Weights of a small GPT-style language model, trained from scratch on English Wikipedia.
Size: 13 layers, width 96, 3 heads of 32 (1 for keys and values), MLP 384 GELU, vocabulary 4096, 2.17M parameters.
Training: a variant of Adam for these matrices, 6348 steps.
Each number is 500 + 40 x the weight over its row's rms, rounded and kept within 0 to 999. Layers, rows and columns count from 0. Numbers have three digits each. The size before them is the row's rms in percent of the matrix's.

# layer 4 MLP up, 384x96, rms 0.151, rows 131-203, columns 0-95
091:568567536455526549504567482552502516512436523502589540475476501507466496468532525471498531506448544495416514496586505461546468446453537489506496490496512438473450527572451447479475482555513488502503444544503473431479513528477545539568582532509477483502435528541516490509504447468391539537
105:402511476566515511453497518561502501542474467469532532509514500561513506440480455613453459505452532505582536523542485512510596544523459531524504537487538353550484492497455512505459501522487465501503510491473487553545481483525508494464463506460516527591481492538527453489430496450524444493
112:438506565501509554502506505454486482526524381526484523453421513546573579512456484488473466546466489507517519576592451522511445554456467506474460493505450514578490471454471518467488427508475507526538456505499478496436510508481532510545587555506503456475528472528546479450547423488499527537
111:510521493504567582486503525471456593506472496497396469563489483573573499510534475465484483454462460482526544467560474493441533451463555416442547469501474458506530469483528495483497531522533494498545458456521476482526510408515539539495490538521488397498504517503480536414486444485550526450
090:492530538487525555509462495563450460489500479527556482515465534486497538518418483438481504480500483489496523467493589558521489544481508480469524452510506488568470530540426511408522516521533448531503420553464596409453512572568479530552493460554503440492434496482509433448504507519465473535
107:516565535465614500510411488482468512496539486538543563539467497482551465538507460438446427495405483523538606494515468494426516507482459598543496519510489508571459513503465476493461479510490482504497460482529507493479445483557449500538523465533575518531523532492551446487479542474497517563
123:558565522546537527495430454468452474581469443496424496532499530537523469512489442520471499481488465505494531524500500466506426508484550529535434448578457527591506567521451451483504486486507486510510493539467531430431502527470422518545541525451599442515505573519499465524530462490469458499
106:482487524494497481486489494482485496509517397455478496573455496528590463524468502551454522484503506472545526547507547476454452602457530528492538547491473488512497511477535510449374519530529534562450426529510542457501516443467493514494483517551583503469448507535409522434507534463509468570
094:523531527496540596452520491516551507574484529556494453509432469558585454501504500523451464540485487515494553468580494531479508518496544520534504462535606492542489516519521442463435477579538485507498457493545535477484532492513532564573464475499501452537503512566451469483427542416487505456
116:513504475449560528465426449498573444454499561545496504518559498531493489472467513517520495468439477528593535597521515507471457491472512540525492438481522485564477509494599515435521533541562493532540470456495489486475503458382443477498529458497557532515482490546438462510478502559505544449
111:436577486468511520478559486485467437551463486560526500556506541599545570553494490477510500472431476500472497508515464488435531529414490500425512499546480467546542467538532530459481518516519446554508429488574524481500447485513496483496489504456491447576490560465520436429517444555554516504
100:469471545452498539500506494401478566476472421546528487464505477513562473453468541496417498491457503483502559473495552503546590571506522513471446520547435431523532527523518480446504552512483507493496430510547461492487491493554459558472475570478498508540495534488400545522520521441508587516
101:519561524517519489461522544429458556453482547492452506522469447493538448516539504493461482543495501544521531461528543442500579559497473509425476487520538536516503509564524435523458513588435515532433472510520480463536485500534459535464436412520582509470462512444573505504483467494608509492
108:519519558548490516426506581523511566440414531472434452504490536501504459525516515449475475520434404559558536388499478504540544498525459550490470523499442473503502513518496441530470537526523463553480503460491577475553521415566528521541486524494535453505487515491494474550462524486532464536
078:480575542546548574468538523494522539446419515552533571562482476555521446491462469436494428574482514548589496521497490531511462558517536495486516477506499536573464503548557480467493507518527507602473454477534513507496516451457564534493521448519550509481482515476503464534409480509478515558
079:508592579548486534489486515466481544470426479555480521560458565540535540446482472521482474512416503520540518451527491503498482521513493525528472490517575490546478530423563422482456522547467468578591403518556477472468536477437513521505500495488527458565483533540546494529446511502482501513
072:502559512516497545458504530508503523416419492496502494544469482557558486457476486514480393555466560551484475451492509493497458559461526502538477515479536541593507577483503499449460528521527503549505399512525445462530518477455508581510535470516542541517522542566472532526428424473464482533
104:522506520504510515464466500467477526464552498487555479593540525474507471419498501511514475499478444515484499569504494534447483543459538439541468498496398489536444503549554518381465493530532413563556489483554477544523464545493520527437519489567560552520481476466496452578488498556460475518
100:435539503459552491454470540513504479558525503519501481441522519495564509477479431540485454486539438549495490492507442504430539530541522459443487483481478496560516478500444565455488458562456565546490483470526460436429547466469426504539553519525529616540514518514494568506488557467470566535
097:518543544554516539484553457552494451516433442500477516502480470455453474444425430468452526416534576520467459481518522610423548579471499547560511495487552500496466448472459522469504497529531467538520446500485487489519449442487522518475475497487587539560537540493529474505484491505572508503
097:502516531536479527404463521536431520474459522519485495506517432475529445452529462531538520523493495505533512463492509519425572611598530456441472536528483461571472490527513412519540478511414573498523510528524473449478461499492481511533518507463462459513565500530530545503492475442573512557
095:449561510499622548449526514481585480544404529555495513544488499526516442434484451516458521504465454502548507539572501500526521504473542504529449449521507501527479562460523533481522570493479475450531469458497425523455439536497500521493568442463521455517533538542500527473444446440502502549
079:461557511556485537478497496446523492420437529536469522559461502530541471460465491489542465547467523501533515546601499474536464517465524454445491471529484496597469518477451491438467559497479486572544396539538482480535492494467527563560550479497539486497424506504528449492456476546468450567
104:483528495517488531463481541487484457479422449557541523502449494526489523455492508605527453455440515515482530409590572548525543488496587458507447458467525533513428476583536475434443471497511472511499505518473474553472483523509497553526460506514495503553477558503545470471444583486491445484
104:499513501490467569493448565436515525439506539511507494512459524487494460474474483473528481523451541540503485461489517553564512482534507535544528457463527513569444593516520487490445552489506452508501506563503465443492494507471499583476457503455435520566525525527520508539461564367513505620
074:480573580544537552414471520498494526478459507533539581528437558507508503445481505529505482510433507522536495498556486498509582579498553520477470437494507454545437520479572458468494521517554406562505453512528516453474486463437525537523522451496580470485495528550517433519455478514512470520
085:597478469509500517465573537465451521548489528537506467509469492510519456442441496543525458457485558576480540469541492510559458504424474546531529450495544523503420605486430440463524513557514545464570502522471545522419482528487552517524511546499478453482458531539500447463507472461479539514
101:513498546477565518467517516551493470454442503566438519399502514498600512537494523473508499477415483452453558481541617501555502512485525521534450458537497535538487527441467433528572518527487523448484451491492531537543458483521428514524483516514541428556518483488459518477507465482479481575
102:489501482514519527414420527514524482479426555518453573467480478499510519441447509472564485508481550546481515546534503528486491511400543487559492444496518485525465521447529511530515557505453512505589468539519504477542530455481547544547538480460454503561445525568459496432464480561499545599
097:557548520571504543473480560549508447506503503528491454608480548510531435478442497488536444443489438511519484552533564612471501492446486592472431494488503501500411497519542520520491491515498485472492459448447532528456545536501544513460560443492527460457544473516527553495460500515542464510
099:462573483457585529483484570542463414564519516553440479508508512538557440490516524493417444550465482505524566520466478545499452513498554483490456542479424450552509518508482455495472489447484518461457473502605504521487526476476516470491535517487514539570586511546479491540509490415492541488
098:522515504509413532458445538485483516460467571507461559517518557511459452533467479503541537507454527536484553490487467524526480537533597482467555462472458480508387513449551451556419525505577508499481475446445527501456560482496540540454511528511441450573465524491492495454455505428503490522
105:420588542503471520478600520470411445458482479489498554541498506545499540475491520506425547581483489488560496535486553567429521586475548537469560484561471492503537455492519503458520524541535449553490428548508507532519464453473482509445529515546489472525528531453472479480539456468531505477
125:516478531508433541467494466511508485435435514504415475457510510508498524474431502483532423508429500492503552447524588490498528553524459542469456421484557503492484505545582537492479437542542526514502472523525539443530462446484467551529521459460575565534513521547460495568533571497519535436
093:515583490554465551463478568520573561433411489525484454471539459449509536483470465585495494473427545553456507433516508532556516477508484506498527467502577493479457499462499444472419603479483487507553481485512518531572484454498477511474466500536520440551470538534499473486500539460474486550
096:498535560473481462445482480550433512492551486567567567519564502517560523467455456505507483472493484529530483545530441513444536557486487513474535473510447457543516525518554504428449520545485446518574424491522449520488408447438480474526519524493505491555501429472483522569459525560531542441
067:544601533547502572402443550495522510462421521508480542532448526538504485436453488555446444476446493577541547476483458520531535520546584531455479481520517539568480521466471504485439506506487488548537433456529517488498482455453534522519561488522506522485446528507490488504414479472502508558
071:512602499546481578413499496533517464424447524528489467550447539506549511462497544491450408482468524513504543506499509548508458540532547554479470511449503551540480550477524449463461527538516474574518422550503503520448509471444553539488530473536548459442456535532494443527425498510491483536
106:486535522529554548508453467574495438438466503550458500523441522487533520532512499476462517517436441535480546561443505488457523491489486620562456471483490519589472565564456484469551488473557474487488512537478576450448501467489451531528526461452516467488530445497461464548483465467456435526
084:441534502538495521411524458562482548399409483529479539518474487583518514480494534506546439494438459481545542571561555550480484573481546504529510455485492524551469539488498463454518466507504509557546424483514498515512478456538504523506566436524559482488489545493446460456470457562471479517
088:523571529540522536468535532537464469460442462500522477495407484558497467458517539516461473462506456533465523503512502571471436562522542512508425466537482522566465518532555404434468464514558503536520501508460483457430482460504458577570523548527566474492503550510534486517446488462448448534
072:510509535516526537414481528493525527519436471516500550517460506527510458454460505529460468553462521542505508445591494503500529513496523470485470447552557489532524541499497477465444546595502483542540382490582442441539476530494542541552564506520547515567470503523461468459442511463496496592
089:447481461523558536454561402510529494545474454475504486518524513564497484467453544460514448543449560465491508467548571486553527523446512512499480461499510458494496560582473583471506460533510475535498486522422500476469471525449490567538489491556506551467542563505475414474456458570527567500
115:464459573538530483467529545522572491517490521521511474538516482539570481485461485541436460484453515505535578499555508537480543539480489481506423429542542466516431496472529514442481442505507415538526482477622480481509483587527476503465547496484496462528443575525511428505491525425537521503
094:536588557555478536425493506507490482580537492480431497482523507582521452506449506541574449486463473541470527498569488509515529500445502564438469537512419486520458509519531429443521497564528428537517479459555525501432525501422526541504547454480542550504492474501520494504451457482482505565
079:438582542480482564463491510518499493474433488549520458514454533504546490499563490483431424506450525550515496533606529519455462518485566522509456459549507554549501537480456510495488473560532431516494411521560472505516522519484529553559536523503547467511419503538540429468471515432469475505
095:498513523538478488451483527511543485478477518517574449553557506500580440498479546518487486502421510562501547501509569540524501500518504516469405429525477476497390598518472450559458493575499407501506500476550445478508508457484481542495524463472510441601479506517460508501457496464535503493
079:467579557470477511472460515430489481486399516468470517579466566573487515423475493481477456549481544549515538495515509506534503479541515518546448538524475511557450518527526539477433568495495471557548347495470519507512479478469538564543495543499515490560512492521455478483470506442494477506
108:478574489522462511457508539536507461488507434460500541498476481561506441459453532525475462522489445467549551569514572475475502569490539529462498499472497401515492439450493507465456529469543551607505487480523527534456502539529453467522493476540527531523557561533397428461531533495464522551
091:399525500531549548494542475533575516507472482497461466471465508535474532426508451520404437505446480461530514472548536567496522470416477536468470447478516471507505581507478533526536420453486467470499516476521476490484454530492455579553548483527596543498517557513513550475507498530548540545
118:490574504497522487495463462472507608465494473492434534449477480510505510490545473492522434512471481504480550461597530442447497447548528511513458483539474444484446556520507407494479507508498521584487462536594534451505492442480485539534494479519528533532487549483442537491534532460433583571
123:485505550510519562469438497469485439568511497495471487533487522587522483484404569500545449559465463478501561516491454543455523541486517545478456492527481518537460473505544502453465479553557490523458495434573454480459539403530491533470555417468549549578503436515455518536481522505490514504
115:487515475490490550457517491520460440536479450456478494542484567539521430533452569555436432532496468529532533490516533494485449555537556499548482466518482496555472535513434463495433429455520486504479493482551533449490472472566492542468538517476567480631564471433489491496463443512489479550
074:446557552543530561458529475511479528483487523490460533533434538590486528457500496504516513531424518496551526505499515490490520547437556473458431444555546488520516509478496485417455494503524449566542420485525468458455476481441514571532496477556531490453510526621468450520441477538527511509
115:503544464502478512495405482441501420533524554462578538531543567498488482472481491460521479577436443573535517558448450509439568528468549504515499431515461509567467553468508459471493524485454460538486452490463480463502517497483517535490530488476540546541514457527585546564477459459478533549
100:512492473471480525521506456493495519573525406490479516543492555576536507524571540495459446512470423527497549460487536482486466489455522476400509496496471506508557477499558477433535496537519446564526500408518537439520445449484453514480576461543560428452592514468474508450492504497512503497
108:465522558573486549457503466405492551496505457464410512540511480554597461523527558527506470455501490529493547439472521550557495489532478519471540502553505483479424524476528409529482506555533424531511458522539503518520545514472451513500491426528507457490464514461474493452436583439479488522
103:487451586528500487477537526517503485488430540540532492456424491579596509546479477495469453502485453531489508469532516514469545574471440499468488489591472464485557519565499469452428539510422475502474466552486548533479559481480526468536508438523505465466449553467442434460483571521501511523
097:462520523527503477436505493520447472465459547470527480491518492455514529456446512561487520476504509568505563501522496587467504571507476464465518465595508416536501512543489471477545457545519457515494497527554551557484521454544483501516419530481502460543382540489456472485458576432529423530
099:485537553467544492506532501484507479528471430585533517464512489545494499478519525488424413526521479468504521483515556490471511548437460502493498438558502489537442512530463401468519575522468471527531424502496464455408456537505447517528543416554556536467549515471560508440517544505500559525
104:497507487525495529459514549436457459443513502474491517520471501575559479451484504475549489535514466463518543469535474481509550508445552546481461435555459481441495560562511507514519535654493478449483484440465534482482479520511550527519503472477567424534492482490500458513510493620522581506
083:440503526513445571428515577456476551494448548516471526543509468512501542468476514512559454513440537533513564514609450528470537516492558541527468496508523442525467527494538473450432527581467515562542430441493486482499488510473498529487497477568507422526450543510543431519459492519499518560
113:523526538534570560501521467482525444527525505542452471440486514502550502470446458505456461548422478604534504481513532439449448504485485508507545512506463528563475592422479440455470509545456462509530501546537580457473468468446514515571517482484460509530536494470480491449510580489543470564
091:499511548510577506505549498516536493467495557487529485621533516501493502462425515532466487538431477479588531460564427519505506435483535493465506510467451514476515510500467568547485568463491458529547414443449476496465484522535519547456523434524565529494477482485495430499487461581565523481
120:430500551494496520477530526484435510466498467520528571499504501527509455434463457555437438510505541451517488500514543538397511573508477485523450495485527448568502450550487546435475429580507510600514475534544507513522462508519527601474557432488551537515473482514519469554482515475549499502
092:546518556529507526468502479503428478488484464499452582521549542543487495451466484493604459485505463517491492597531515580486506477426545498518530516565582519492509533423536481478513503517488513512576486545457455457446496504386517492483553406468478466511496449466533494505460468505466479535
087:554597510549509514436463459456525449418459470485442498493484562526523487475478524557560492498506512591512556456569483507524455543464507485534423460512546497532428564472465421467460517545520448515528411497511542526468499465455487516521542491500529479494496534530505502540436410508524490508
115:539539540495521456435499535405436494470416509487442467512456469461519442523506496505485487582491501551452496464514545511529521519455535534515441451525488524572514484417535457505541537486539517476444445566575489487516500523532536496523478520436520476546438480522524498519413556416546510543
118:536482505510453490450502475515506500460533477601502577551479511572516426482531515539437447449456524550513551558565508501441560501457484505474520563468503479526477478525478495441498459567486389553554487523522449445513534451534527546447518499554518436505446450510500461477500515557466498468
107:448503557483553610449508562574507523481446515532527489512491456540600520455468511489435540482508436492528584500545541446511475515527536466498489447556459450490526449524578533421422532582480552525501474488520495478496515473459454545520470508497501453511482519532489491481498489428502506447
102:500575466493471528462430580422474511526517516472465539510472524534450511477480524522506530519492545540470499504581463514482499561489510436512468492462500540579502524512515514454467462481533440632516466514558512490470548492482565553485471528528469536545512456475470471511487588410418534534
098:456548554514567551479561563555518469428425489531492463419443494511509499512490493450454454517524490494481506396509490460523574528477498475419493552471536550475510554487524458454527438557508522546478461517468536485490487527505546502609541507539523425501500543464531458509531550466498477540
103:529519554498509549477489502430533556516505508562431580506528493503500512481532568466528510456514457533480513540467532528566537553521541439487514500514527505508486533443598418516490601559415469495515471460452526463438485448440514522494482484425496399524472508531471445486495504501554504486
# layer 4 MLP down (transposed), 384x96, rms 0.0987, rows 131-202, columns 0-95
100:415512411578466487474441536456511541465512482456461433545491538452431529526552483513557508534543502494558446530474479537448546496571472573586548452530532564486470473476539500506466510424459456487488490523479530502492514511509471483492436444504556537539525473531532514470464565515536454529
084:513509548499509563469481448502525449497514492487473499516493537567452497504476552496466495492609422498512498468487464489472424544464533426500456494497453550536506537565522521563515468473450467527523430490504437487469504531489557509449600510512480509529484429471570578471456501569487588456
106:551528452569522472470577489444498485499467587524437525556556565525518439509471518496554432494508558566458565505497464399485491540563542497526477495498467492525527435446536531548461486511479427501461579470459462501506486510496471507465484452508515518591461487471437451523500504535494532489
091:497513480489516506535455527579420564422501493507464471600488523508520463523534529580493505452474531456430482532549457496489527463491494514505437464422469491520539517529505572465510447504487455469554529408502526535449487616456518482461474477455493537582494461517477497472540467547504506530
085:450563468514539464512482462525533545471524519517522478474555445476472514461418498430475515547556516433458468437492546499485456483496423406530459484493487524469564469535477515531522500522464495506469476503501510498527497454535551508490482516564573494407548505514538542476581491481542603591
104:449508461496510482605475511564465478413526463526530530513516509497510500533531505455414521505435521479467580471477461512533541500444433522518518564462474498528486480565499557535415472496488515471441515488623532507461532504464465506471506515559554498460553516453494468504557456547490501577
114:603520451529527475523498482532498487528529481506454518506497493493506422513515496464450474524492497540463495550555530450583386543461460502487579509532509527608494483524492494525511527517469447521544446547525461524437451545551493497483498452467514454495597479470498443535558483412464529495
111:470497462498523459438477507470498518514546486467486498552477543493532484565485508531508593520503459500548473531515481457500546475546461509513482606573472467506554480431563510550478522470498525484422491472513543486528481476406457514535455412492582502477479458509413500538491572571479550557
097:553526580505499530374455567543499495466494525515548517482506623500530423440487505546483431551453536550465565486484490455490488501439526541451492489481525490490484534551486486545442550469496543571489464497531546484460479515483496519518463474517542487517497451515485521502480539402456487564
091:488434499432540510438462504520478475509425499500541498462487479471488471465563532492510510573451494467506540546503497530512526387510567450528524490570443495583459524515534524510594550457490475472485521482528407502475554504444496542479509483453514488502464537616486464557506537458521462519
109:413541473489545502535488555491503493452516524465496444601497573537515558538557512561497545437469472557517561501452532466466523490472467488568502504493493468510548516492574486484432446450457426510533514472522535485519529504483466435499456535512478437607536490526412443496504518497518524472
085:488488530502481490460527510491527465466526475459485544444518355533534462486497542518500505487450501439531501518544587491545553537524493512498558525558494455505567479504491487536568510449548561546494445449421408492532477529579446481480504537513540478474455476504459491509565477505443508427
088:505516479422502463552514464475501487633498558531480531392537457473481445498560457477540458568547510496504516468566483468459557507542529461440541581506547509526550503518496436508453568483445523517417518524517507463460487465513532453499459475526468501459473527503483563502481501498477484434
099:480464548494506475513501537549507549449442514458487402508478472476504522509543449444490464500467453515583502485572542460457575492495467497407461505562477468547522507544460523529478480581497500502453521549425517497502511448573580499494541549480511486441518553475557460556522473520572455506
105:450525514501511570445539481486503481444393518511514556493469579551495479412487501497473435543466513532534520543502482506474458555500562472501472462483479542615501476499509442497461516505499491635522404486511480519484473523464508547555537482560545511538480549487535490497466487502478451544
101:465570539514551561422528488450501526460385507515473548509481527561525457439486493516514416547461518521467538445555514525492482542514525482489470486512490541606475520508495441425434514535535509569524391478549491504487491449459569547518487498510569491550474525522485496501470495508498486527
108:514545516511540529468558529478497508454385509515504492502467576524523473424491497517515415529457515516468529487517537495493458531497576501488476479466534535633489507469503463485469546484523493574499384504521488509458489490441537574543549469540534545529468516523484493501455448453443455556
101:519562448461474491545523472525517496458501510529558535505551444479560470505456368463449524451518452494514557578520509563480494498468566474540488536493458508535470529582508466497471517551499450531564451472548433500511484454462507467543538573505478484433498458483482437458467510558551473514
092:528455549459439517418480554473479603518560515516495496521479443453610518428511524539485491483520502579475497475454522463529541499500448515491477478502445449497535426493515496421491541552472547457497597489473497550525506519537451485508474559572484531501519442498494518470445502520468427514
075:491471517480462490371450517477535505595515523518505526478454459560567488467555513570497562550474557473491445588434478479532470439498468497493465525551445566535580533515492545430504492478490477494548501498515525509503530567483582467474476495527502503463498511476475499511419496442460501473
098:454544488503459494598494463506557489492505553538542567462510471560500455496460453433459453493515523469560492427466479530525567543490463476512536480486422547524492502561471516459534456551543527507452489504482517494504426516492509476569564470518462576472466554536447478433538455488557511420
092:516493482495509570370509491528495512489456525443428518476480528550479499485567535490536512526489472533480526473461525465497499443412609491507459484479521556533493553438541523497547524440575475477530478498554443500489520460501475526458538457481566482531523435545526484533446572460520451554
101:492586522490536536447500466469523493447368522541503536510490533569512491454466525490517420518444488496462499514554510547504458540469517490477477513497503529563489518514484501436480498499511483594531396485544510528468468515436538586514563482520554506513484553529479446518437473535454442562
076:531546564432553457423539514515528506496498459496483531527458501451441470498495435583511464523495560522493471493456479481421519520474482516552540499455556489422482411491448557507488467446539537530557448483532538559540440539550547433525506517467439476517556529480531477514447499533510525560
094:486487539460513520499472530480443478547515469472541476558438623410522496500529448452539489532504477469463461474472574451470529466531478529530526453482529583478532504444512423474461555546522499482442578505524564441569470484540433554494506482487500499444488499483546515503510519479558498569
103:475508527546514569396552476478524489479393503540466582511434552591498490457484511488485410506448519521525502480533506522491504579520561459503456488512498534584454551503524416482478507536487451554539413481536495486498496485467541561506541470502559510532460533500506479518441473503524499515
089:377532525451490463474464428518464480452432526489518505587546498559449552526536535446514513494554461503554495421477536503456513524531517551553517466492512497487556410477552519548486493435530541478484510445489534524523481521556520501492497531500506514496484510464533591476414493547469465433
080:446468532480400485483475515563467504465499519458532500516515465442509530514482431428523547519493460453514497512562511543519495478540476422482524449460465528516521415535510513511515496484521578532406506483411502531565476504502579519470479574542474489578469509532470538527556444525578513522
112:532513467507503521377446434507544524547510512496547560516535475463531437526476559475556489484516432436512510565552493446482475544510511503496489437505510595519476592496498445592517534491457541536549419461509476475505489488512498488522541549480497517446479514465504539477455496504399524520
087:544483512504491501506466552481514564511510507454498550529542575496479445527524431483505444516514468467492473489522566565444446494491449475535441524458487495508489446555521523534525441546473548452524475484464414577410525519471552503453418512468547543547512418485522523522490523426537571465
095:481482504567505497546493474470532559473474447526558478525488529542433534465489455510500475549475528510527488516524429599472542414492479498471502481472529524425497482505501567470550508548476563567557502540456474460500420518412470463513510457535467483441476512510518479443569533588554449476
096:532481413488553552528507497528446486508453482517531527552426536549562527523498529531543545531486451560435533507488455574515502516485531505507505551541535392431527500468505463431493503513508448461481553428497403451504469457497479521502500458585504501472503481444510503496493609507487495533
125:501498471456562505421450549459526544485528484436473459585460539525529537559540541543496547532526515534514457520478497517502583507582415555480492505552521482524531441411516463557465495481504464489523523418487504484595549468514464477424447470544528480490471471511515475489442552488513491488
109:526509518480504472476452532555554514456483499536556509493542392417516502457478478494473531443567478507446494532518502491502521457498440516521496457482563565483526514520501510486533505500496485448536448464537507448512581566565500504443493535415545446493383514542522532502487522457454601488
086:512505588562502582543521524477536478477546449518487514519503560517488533498475468534491540486521480481475472575449552501469485408525470517493542477480476500457533464546450508541425539449490476570437565482503533566432439491566414518427481528486524486486536460467477486539501519541475445426
086:457496558416496510467526532487510539487500488545600475502549418464555596444452471462490600495481536511457557559555512556455525507516494511479536475514467473467600484467377467467464487537470469485512494493555443477481511501465461502473535512514496522545520496501519500509543492477562486460
099:491539527501535568407495527470518488475405526499451519524422570516500462445464491501489404498432531498500519533499507516509491532554567491481463469483516555576486531509496452519488517491498477615514419499551542494481498481437535537558540531538546515522485555524475505509423474463468441552
119:505555507507548569422539480500514468445389530531495511505455580560521476428497530512472429528440523521524490538512509500511465532469561500490448478499519565559488509492506464480454517526510485612493414489500513482480499472456548571564550469502557509501421538519503459513441478509449479536
101:528569512445448407503481478521465487461540460456566484487451532437439516508531545447454517509501504528448550509538526510471496436497483512489516440468520470555435516498465535525544589527472528475588503511513546513552461523562468454449550481438503542585537478531511519523548464468486418473
109:487564527554475533411500453489513476413375538529510491513450565556499496404496511488512378490470517485494549531521532504505508524464575489532468483492476535540468531512495491526491490500476524574552422505531458531483492492471526548533575476490539533562490501462494482481494493565449455539
094:468490476515545570410480468489446472483447505592525555475472623481497511494481502501535408565478527507472502537459509475462500574564478534456482498438487537551540540493457489450458529530481489524487466508486497494478482453462610569521535504576555522518497523469509498494503548488474433482
098:501514549512550554427519520484522522483379489515462534476452615506508477463490504488450397517469510482479515430564501529522490536509571501481452486459519504526485507504523479459475512490530500559518409484538519531513447499433530550548558521540587514528497541484469502492408495475499471566
096:515513507543515528499518492480515508529497541486550487484476527449449534433518569501530624465507493474508440553492466547501519452489490584439513477519476471450533492417563473461502520461508481434488555506532482484577527474505436498511534509527551462414479473477564544486453496443545388529
106:496471503507512510529576468453521555564417458493510607463495440508477458485585535485479492519552514474500543500452527519514438547475500478551543544428439557496554558437447529488553527480471445503507421476503467511496491508457474503434519569493507462472550469519482481474441564441507545512
095:515562555506513505373493493495490512471475528493440509551506564573550515450460519506529383483502515471508545494583486459533509502492531529446437516513454520508434504509517459515476480525481456588452465504528492506489519523463511504523562467476575508581475527514502524500388466516462525556
100:483570511503527546421523520560516476434400488533497520508464583520543455475489498501445433520462497534486528502558543559505468537470576493501457493485483532575475504534525523515463491494531482554496400522540490499465503454524525554514535484520576460541415456472511475529429482440439479541
072:455465535456508460398518509521507479493540524562504467372468563481501450501510559499486477513467492526532517468489511484520437476522523430537482537465506545471516482485453550572532549466537515488479499460531472557509564445508525544564521574488518545479472476530431543491446458463581457429
095:479561536464502563453509483470555540450397559508462511524411574517526524433468533481477429595499524476482501535520525494505503488499543507513444504461489541580471489537486462486444511503500502620490375515525503491466510494458511540544529517528529497524491535520496491525435491429482496496
106:528536473546456479390477402564491469520536495473576483446468550479499462484566500442482443487557447467543471481492478558538553443482486537477516533475527475454515506489520551524495490548466588542476495470481561483586451470483507521543476472543438497485551500484472539503499513500575430536
090:592542531446429536413452555470439534458517487520526480502466558464573542518493527518473565494507503541494520601434456530551461488482432523462476518491545500487495489425496457431484566447475526522440593456542464517478488471498466510458491479496484524492484473512574514483516554502477489537
116:506490500464486449525513559552484495514504503510485493527510412512476443430573464515471478470515457553475621517565561490498502472453553506432419550486415493483499513558456513447474518561561556513513494521574447467535519493548538486424519536450478455473544530510448487507477541483498536480
126:557487471474530529528499468562522421500465506520490388465499483577476492545440529504558469478498501461514547474556541539558483478471485533472441521487423554511515449539563575463427491495524502505481479516523488447494518464573511475447494459439495466491544503475529489590493472525472583577
084:542521449484536492489562506486457545468461480462536527525468586488395530486577613503474493463518525489542535543484442522509415440495474557562467527544460478472472410509557531484436490529526490475473498427486498474461513484506541504494538482533582495494484489526518529494450536548448438514
104:488538526551572572407572510461508468480413499525489536548451576582506513438474504501496436541461517505473473485526525532466514550457563468490469492490527507567501527492503501428468493504475477597547393471501468486426507471470540549490539510534555486550501496543488473487462469506482522539
097:554423552516450554553486506501457519473496509499560596490494496468502559531580554553539487445510485445509462506465480528467511498453517518434496492509456541543580526510481498493484488536516451538495563468445498568480519426487492481552487461456583470451545447453481455531479456553457475421
092:480516524467470490463505449519471607536591453513460492440468470496552508429446479522473492503542496490561524431458460507544473525548578494545498458472472535532490474451526461504542547501524491504558505511509509454434416546497497593520444446569511468569451521464506498501547526498552554496
098:456546474463489544451498539478474538457513535513491502524497579494530422494526534558597463551509521482505570451464422542541569504474545485417589523503479507504467486534479538494493438556480512520516504518470481461487464526499475384516454447568463579533467485480520537478478543504487477448
095:482434555509566491528562572523451524472502520456530506547530455478462471488445466403533483530538426519455472579553535483446441484553531486538459417488530542543587456482457502539525505554499527547532482491475489466451491498519537470469521475433530449466535466493520502525507551423516545521
081:522551544435462460417425468501493510573471460530418556447503558542428511552519479475556500546506471430563492496444454479582477513499539521452528504476433506487502445496434494543557519477533472461459424502506533528466526488533556558503560529500482493536484506470511527515540535548494497438
104:433460425515567531613539508506475545461441479498566545487445463483490521521511488469491479476492449491505492518512478537550415522458469497546543542473502501445549409558480586431533483516572495471468481500423529516482496438489464515509491501573545476486519486467468533523568519538553510465
099:495452480541514524529475562511485571464499472505524516582568424502508547453489502536556562419551504476473561521497390469473465565482539461534470469527481532540477580509506474394497442508491520455557566459482453502496458565527478436522526474504468458527494467489518548485470481479523489528
098:448537542510499521364522505429463516470427492545483566463473587504560482446485462482519481552478484501507530518543481499505453579532555483491445486534435526571488522508522488467480530528518474574496439478562489488457469492463491601491548461477544539557452496507507497525460487511539517557
114:481479491529550490500565514530478544573482424442578474550455503546492453436506468498533514513582519500501473530495442525565430462463461494541475479480489519485493482493511531476440476477467570470507527497511623558542476442508502443465525552533478518464441459466517410536559543544531511484
087:429474544547447464451438523556471549476521483470503520462541493441506502490493466520560541508566447504530567618432527467522476517497500473469427519479466463495438543566465427455540518504519506532511467547519601481504462484499542496542480465502448504489540516565500526475497587452464485480
152:442449473458515530516492488513516497476457513528518541483456473473494517507519469442496510512519496454520499421519502568504416575504586469507492484442422477536551519591507527522442485524509551512429544531490464562478430557515525525491529458548459509547470531467578536491550504530524379468
087:505468496455534508504507504544543462529507451514451453512439553512458444523545516524470410484489500466498471494483502563562458500582482489515535471416413432508574465559497523520563518509522555473447519524535549440497535503475486550539489486480509462416490490515549487510573592456552488445
093:517550551531497552456527504464480533417395492524464532513403560522532502427483508523549479473483524542448511501506505469510469548479541468479460453480536537518483564494427448509449519489484451553506426522526530524490507490422541565547559477542551474490522565534460470525473466584489542513
096:519571512515528501524516465525541545544494495527540504502444466516517511498567515448577490501502466494467483587428438442519548514513426520487528463596522461468482472476507518414469469489519462433484527523500538522503435431547496515479522447533583541451513550478530511561479493471528398443
106:574500545504486427496489457524478477476509464464539520524556511540519452464498477536406504509462531501445610539456501468538522419549409529503510538500570429484466521531578490491563513461527446524510469470543486480509563459562466460494486541467517527513412467522465495566461508515478476477
108:569533570472468452505482459449505485494522532481491518502539483468496525489555532460479474477462547521497505466453479515443470528460446519438546481427595499444505508525388534561484531522526515496577459499409467558519500571523542459525505483562468524545442542508510472474542458440532446543
091:500490512452478556446365521501453517507478552447457544592493532498490518524500492465557522523475491558535459476466514497487427548530485530519492447506529579518520465433576503481519517530532495543538526460521473509509477489532521561465421503473487525450518518444486558520435529398452446479
083:483472504516471510510483452445489481525499532450534541531518481452500512522512510462431524541492519504523473539560551456451462583462544494543469481549491438556442483473481496576621605431460509555516476488540496476513468531547524498421506447452484457497532467532543493507460452442464577503